{
  "num_hidden_layers": 9,
  "hidden_size": 160,
  "num_attention_heads": 2,
  "num_key_value_heads": 2,
  "head_dim": 64,
  "intermediate_size": 320,
  "vocab_size": 5033,
  "hidden_act": "swiglu",
  "norm": "rmsnorm",
  "norm_place": "pre",
  "norm_eps": 1e-05,
  "positions": "rope",
  "rope_theta": 10000.0,
  "rope_fraction": 0.5,
  "qk_norm": false,
  "attn_scale": 0.125,
  "bias": "none",
  "tie_word_embeddings": false,
  "parallel_block": false,
  "init": "uniform",
  "init_std_qkv": 0.0375,
  "init_std_o": 0.00883,
  "init_std_up": 0.0375,
  "init_std_down": 0.00883,
  "init_out_by_depth": true,
  "optimizer": "soap_variant",
  "learning_rate": 0.0043,
  "beta1": 0.95,
  "beta2": 0.99,
  "weight_decay": 0.18,
  "lr_head": 0.00888,
  "warmup_steps": 200,
  "schedule": "wsd",
  "decay_fraction": 0.873,
  "decay_shape": "linear",
  "final_lr_fraction": 0.1,
  "batch_tokens": 32768,
  "max_seq_len": 512,
  "doc_mask": true,
  "train_tokens": 129800000,
  "max_steps": 3962,
  "dataset": "wikipedia_en"
}
Each number is 128 + 24 x the weight over its row's rms, rounded and kept within 0 to 255. Layers, rows and columns count from 0. The size above them is the row's rms in percent of the matrix's.

# layer 5 attention query, 128x160, rms 0.0608, rows 78-97, columns 80-159
size [ 96 110 115  65  73  72  77  78  82  82  86  98  91 102  96  95 103  99 100  92]
[[105 162 104 110 138 139 118  94 132  99 120  70 100 107 121 128 108 156 120  72  78 148 163 120 126 112 161 111 101 140 115 159 107 165 117 139 123 117 107 130  96 112 138 152 118 138 124 128 159 105 133 122  80 132 164 168 103 144 111 147 116 108 107 103 108 127 127 161 122 162 121 153 145 116 142 137 137 138 120 187]
 [105 116 105 103 157 106 128 103 131 131 157 104 109 110 134 116 130 101 112 161 123 137 122 159 146 118 121 116 130 147  93 139 165 167 126 174 141 113 124 122 152 119  96 126 122 100 117 154 126 121 120 133 151 136 120 123 130 135 140 155 104 171 107  89 140 128 154 115 164 138  99 120 140 151 157 141  77 113 111 139]
 [121 123  67  66 138 146  97 153 144 145 102 119 112 146  96 136 131 112 135 165 111 112 124 126 145 122  85 162 179 121 129 135 169 133 136 105 127 109 145 134 123 146 112 121 111 129 145 136 121 142 157 134 139 124 120 118 128 118 126 158 136 125 117 113 146 100 120 111  97 100 107 103 140 123 104 135 162 158 127 120]
 [120 155 100 115 116 151 146 125 153 127 119 152 104 125 142 132 117 131 133 160 151 105 110  90 141 115  96 174 133 150 102 130 116 111 167 137 157  78 184 137  96 115 131 106 196 144 159 143 117 121 105 162 161 132  93 136 114 121 111 155 148 128 123  84 140 103 132  96 125 144 100 146 180  81 134  72 158 174 129 122]
 [114 109 179 174 190 124  87 154 130 167 159 145 115 135 158 142 109 146 136  85 108 105 108 121 118 135 150 110 151 144 130 150 133  96 151  91 115 124 120 127 115  68 111 112 119 136 104 166 131 132  96 149 115 121 121 145 120 134 172 114 108  97 137 127 162 156 173 129 125 112 162 123  95 172 129 110  91 136  75 123]
 [119 132  97  58 146 139 166 138 141 121 133 141 121 142 114 135 153 143 124 152 139 109 177 129 156  95 108 144 109 126 119 138 165 113 110 133 120 169 148 102 137 130  94 107 138 139 139  95 116 142 151 133 145 116 131 104 133 129 113 167 136 141 117 116 117  94 122 131 117 137 110 103 138 126  99  93 144 123 176  83]
 [ 97  67 114 142 146  99 144  87 134 144 161 143 138 125 102  97 126 160  92 141 106 102 124 116 169 156 149 115  94 155 113 133 119 131 117 110 122  88 150 111 129 138 124 167 104 119 150 112 118 136 124 112 107 151 102 140 120  96 116 117 103 118 119 119 167 148 159 132 138 155 108 109 148 110 139 110 147 114 105 120]
 [116 142 107  87 163 127 142 129 143 114 112 169 121 107 118 119 119  61 131  94 132 149 166 125 139 127 136 143 109 136 114 139 162  48 106  90 113 128 126  96 186 108 126 154 129 112 118 107 147 142  73 130 132 111 149 139 116 136 144 148 116 133 124 109 145 119 126 186 133 143 129 114 136 129  99 134 128 122  98  90]
 [157 152 115 140 141 178 109 136 107  98 146 110 121 106 114 157 119 147 100 148 173 126 111  96  93 119 146  83 118  83 156 133 135 127  96 132 178 128 121 119 127 163 148 103  92 128 144 115 137 105 171 126 113 123 169  89 121 149 122 117 184 162 123  99 180 104 118 133 101 139 118  87 116 138 129 154 111 140 131 100]
 [109 129 141 125 130  69 152 146 122 106 152 130  99 165 115 166  71 140 167 121 106 152 149 160 100 157 112 116 110 138 114 108 117 149 106 146  98 151 137 144 127  99 182 142 121 116 112 114 158 152 123 117 124 164 135 157 130  99 124  85  93 133 176 145 160 132  97  93 110 138 149 129  94 127 167 117 117 109 107 140]
 [124 112 145  60 100 101 120 145 110 136 110 128 121 123 127 101 152 180 158  92 134  82 122 118 178 112 118 137 120 148 131 148 156 142 195 127 131  91 124 109 116 123  99 155 153 131 121 174 163 143 144  68 141 157  97  85 134 126 108 149 139 130 110 142 143 101 124  96 125 108 122 165  86 109 112 125 126 181 149 142]
 [ 90 124  81 136 138 178 132 136 165 145 141 119 130 134  85 123 122 113 136 162 138 118 163 108 134 122 114 175 106 139  90 143 152 138 107 163 108  95 134 156 121 129 150 143  72 139 142 114 135 120 114 128 124 116 152 157 117 114 120 162 108 107 116 141 129 110 143 149 176 117  97 134 183 160 121 139 138 122 125 129]
 [132 100 153 171 109 172 134 102 111  90 117 100  93 122 162 104 141 140 127 134 146 151 124 100 156 144  90 121 161 111 134 113 113 132 137 137 153 103 154 154 145 168 119 144 172 118 114 132 161 130 116 124  90 101 128 125 150 109  94 140 124 161 123  95 161 113 149 100 143 157  85 144 143 106 128 105 153 105  96 155]
 [113 114 161 112 118 119 103 154 136  75 162 119 137 157 139 144 146 111 111  84 135  94 164  95 149 130 134 138 186 120 132 112 116 164 123 141 145 137 133  66 115 154 182 132 129 100 151 123 132 146 132 118 178 119 141  96 158 126  76 113 132 150 148 138  82 148 107 111 138 135 108 116 123 143 130 138 131 145  88  72]
 [144 161 132 151 159  86 133 149 117 119 114 179 139 163 132 144  89 151 165 142 147 155 117 130 106  88 119  81 128 183  93 105 155 118 139 146 120 125 126 160 136 117  96 172 140 166  96 134  93 195 150 135  51  61 141 132  88 146 139 163 126 125 127 113 127 137 176 133 147 120 137 168 148 149 127 101 116 141 139 129]
 [152 129 142 155 108 132 155 134 118 116 129 171 122 133 160 125  98 123 103 147 136 171 118 134 161 157 129 148 114 156 133  97 124 131 101 100  95 181 146 100 109 157 105 122 104 128 136  77 120 134 144 139 129 124 116 118 155 105 128 137 113 112 166 129 150 136 146 125 151  93  89 123 147  98 117 119 151 135 137 139]
 [121 164 142 116  96 126 127 116 116 172 120 106 114 158 134 114 143 151  96 171  91 150 151 174 172 122 145 138 146 101 129 134 131 121 114 101 125 149 142 116 100 117 129 128 131 119 116 103 118 127 168 138 163 195 112 112 119 120  92 142 146 164 120 105  95 137  82 152 131 136 111 101 178  64 140  83 105 136 111 117]
 [129 152 132 124 113  92 123 147 131 131 125 140 139 128  98 125 122 131 132  94 110 133 182  97 105 149 153  94 145 136 131 135 117 120  91 181 175 142 183 132 117 159 142  88 121 144 104 137 124 120 150 132 106 125 161 123 133  72 120 142 149 120 165 139 105 181 124 100  91 132 111 132 159 128 107  88 104  96 151 159]
 [124 143 128 130 155 118 141 118  90 120 131  97 118 160 125 117 166 123 140 122 122 107 145 150 127 124 142 130 144  90 131 145 116 123 156 159 147 116 164 134 106 140 104 137 166 133  98 129 143  62 139 133  81 103 120 105 145  84 123 155 136 121 134 135  74 125 108 116 179 141 161 115 137 114 145 125  79 130 140 159]
 [133 104 128 141 116 141 139 134 149 149 125 148 146 141 134  69 109 109 154  94  99 156  93  93 114 143 104 104 146 162 139 158 129 174 128 199 160 144 201  94 106 117  95 115 132 138 130  99 154 128 137 122 131 117 104 171 143  75 164 100 139 128 162 161 141  96 103  89 123 122 145 107 100 153 101 155 145 121 142 157]]
# layer 5 attention key, 128x160, rms 0.0647, rows 78-97, columns 80-159
size [ 85  90 106  81 103  97  88  87  86  75  90  86  82  95  86  84  83  96  87  84]
[[ 85  92 107 128 117  90 121 122 137 125 118 119 106 145 103 132 152 135 162 168 145 102 139 177 138 111 112 145 160 122 117 168 122 125 150 158 145 119 134 152  79 108 109  74 206 137  83  98  81 129 137 158 116 139 110 131 109 132 112 131 161 133 138 129 155 132 133 148 139 133 106 151  86 121 143 136 124 163 118 125]
 [118  72 115 128 143 146 109 153  92  98 122 138 126 132 143 131 148 130  84 101 146 116  98 135 124 136 129 137 103  94 139 114 116 113 123  98 141 132 112 152 142  96 100 140 101 146 117 160  68 136 139  94 138 170 166 204 111 117 104 119 131 100 114 159 119 126  82 149 120 136 163 115  79 154 150 102  94 140 118  92]
 [ 78 109  98  81 111 156 147 138 143 125 102 113 111 149 109 101 126 135 133 173 148 152 155 112 116 112  92 186 161 142 119 129 141 100 111 122 131 134 144 127 109 143 120 134 105 111 166 111 132 120 148 116 126 141 130 130 127 103 116 153 144 130 117 112 140  94 100 119 127 165 102 135 168 129 136 150 148 149 139  96]
 [121 121 151 121 155 108 134 136 163 149  95 134 154  90 114 107 113 151 117 148 163 117 125 139 146  95 112 160 151 109 140 118 168 112 162 133 130 131 144 105 132 123  73  92 130 113 133  77  94 116 148 150 127 148 130  99 132 142 135 112 131 152 129 129 128 156 121 156 125 132 118 118 181 104 141 106 125 137 110 145]
 [150 123  99 171 124 106 111 134 145 134 155 120 145 136 177 133 142 124  99 120  99 108  98 144 118 152 140 115  85 120 147 118  82 152 119 137 107 180 100 110 120 106 126 144 125 117 110 127  84 122 119 150 163 151 139 100 146 119 146  96 116 145 144 133 134 153 125 128 138 115 126 108 113 121  99 122  88 101 112 135]
 [118  78 123 108 133 134 152 146 155 187 103  90  83 125  93 107 134 149 167 114 132 112 166 130 133 120 104 156 135 155 123 131 138 134 116 128 137 107 153 153 143 164 125 130  95  82 133 114 153 162 128 120 128 101 129 111 118 117 146 145 151 106 138  89 141 125 110 149 113 153 132 164 152 134 142 123 152 168 123 129]
 [ 97 128  91 121 105 123 123 134 144 106  97  91  95  97 111 130 103  93  90 131 131  99 123 117  97 134 130 132 129 118 122 133 151 132 104 107 158 104  94 133 107 133 136 154 110 142 176 106 154 135 125 144 172 166  90 125 132 134  73 124 144 134 143  85 139 125 111  83 139 133 117 173 108  86 114 114  92 127 118 119]
 [ 99 108 124 144  99 120 167 125 139 109 188 106 114 151 125 111 137 163 104 104 110 106 171 110 133 117 150 118 122 118  98 125  79 128 119 155  78 138 116 115  84 119 122 156 140  86 116 169  89 139 127 140 139 138 132 126 137 160 162 141  90  83 119 147 125 165 172 103 157 139 169 127 122 165 114 119 113 144 165 127]
 [133 117 132 100 123 111 116 154 108 163 116 160 140  93 132 145 112 158 152 124 103 155 138 169 149 136 151 141  92 133 124 136 120 111 170 170 123 145 145 123 167 112 143 106 100 123 110 110 121 135 115 136 109 136 127 100 104 161 146 111 114 133 126 135 128 121 108 113 105 121 161 103 173  85  90 129 143 152 159 111]
 [120 146 130 134 131 176 114 138 102 100 127 151 137 102 143  99 122 126 130 119 118 118 142 156  87 123 142 137 114  96 149 154  98  75 154 125 166 154 137 141 151 124 148  93 106 114 106 124 164 133 133  86 161 119 149 109 114 100 114 109 170 109 109 157  78 163 157 156 156 119 107 131 168  57 121 110 146 142  57 140]
 [150 125 107 123 155 142 150 134 139 145  73 111 128 101 119 101 147 107 147 159 119 142 126 151 121 138  90 135 156 165 111 146 173 108 119 141 135  92 172 145 171 124  89 138 118 132 108  98  79 146 136 175 137  98 128 148 137 105 160 159 105 115 128 130 115  83 141 130 120 144  94 127 138 145 116 107 182 125 140  82]
 [106  98  94 116 106 101  93 164 151 133 121  96 128 112 102 122 140 155 135 134 118 170 133 135 173  73  95 137 131 138  86 119 147 169 167 152 175 109  91 106 115 128 145 136 140 166 141 157 117 103 143  95 127  86 113 108 123 106 120 112 147 136 104 118 126 147 107 136 123 107  95 139 123 130 135 148 139 107 114 101]
 [118 145 170 103 132 130 112 112 145 133 142 166 161 176 127 154 111  83  88 154  96  87  92 137  86 164 118 106 119 126 124  57 135 136 169 134 125 120 136 103 111 125 144 130 135 116  98 104 103 129 143 124 143 113 123 158 141 119 167  90 116  98 138 138 146 134 121 121 122  93 135 136 122 119 106 150 126  98  81 120]
 [128 101 101 112 135 120 121  93 121 118  82 146 146 153 111 121 107 134 121 146 124 148 192 121 133  91  93 149 129 155 105  91 147  89 122 117  95 128 130 196 123 163  80 156 113 112 132 136 139 103 108 121 140 116 124 142 136  86 103 126 128 126 109 152 154  91 106 110 124 151  75 138 142  82 120 173 123 131 120 148]
 [106 186 106 143 100 137 145 131 105 135 129 134 103 145 145 145 144  96 112  85 123 134 137 106 140 114 128 169 111  99 158 155  93 128 143 137 142 171  83  97 110 143 193 141  89 102 111 123 152 107 112 124 136 166 112 125  92 124 108 112  89 135 120 123 121 164  95 152 123 128 142 120 126 192 113 131 166 115  91 131]
 [102 154 115 124 171 101 114 158 146  99 121 122 109 127 138 147 145 123 130 122 138 106 145  85 121  98 102 150 128 114 163 128 108 129  79  45 124 134 116 129 170 165 108  85  88 126 197 135 156 123 157 129 122 108 119 164 153 117 114 130 173 145  82 135 174 132 111 172 132 141 169 130 168 108 133 128 103 102 127 115]
 [131 102 180 199 200  70 108 133 161 114 125 129 110 121 178 150 142  52 109 111 141 116 141 108 119 102 130 111 131 135 160 122 142 104 104 105 149 123 149 131 153 126 158 144 137 150  94 139 106 118 121 119 111  93 157  83 150 123 139 138 104 121  97 120 172 113 146 129 152 140 151 137 107 160 150 114 123 155  78 150]
 [135 159 173 125 152 127 131 121 119 121 128 136 129 112 146 117  76 108 139 168 100 148 112 154 131  97 173 130 122  95 161 119 105 146 140  98 113 118 127 130  93 152 142 106  98 165 123 110 120 157  71 129 144 115 138 113 144 128 133 105 128  97 108 115 126 154 150 143 157 105 150 104 110 103 141 186  98 148  89  91]
 [140  92 155 129 169 132 116 139 158 133 104 158 164 129 136 101 123 130 138 125 113 132  84  92 135 108 136 102  99 151 119  58 128 154 112 120 129 143  81 162 144 155 138 150 165 138 120 152  96 151 115 120  92 128  91 142 100 101 163 120 118 176 134 156 136 120 158 118 125  98  86  92  73 148 112 114 102 106 110 103]
 [151 144 140 123 144 133 102 114 134 134 135  85 128 127 103 118 136 159 103 148 155 131 141 157 142 110 116 158 101 104 132 121 165 105 139 109 124  52 140 135 154 141  83 116  77  96 124 136 142 126  99 132 152 184 173  91 147 131  90 131 153 100 120 126 180 145 129 144 130 118 118 112 129 108 168 120 104 141 120 107]]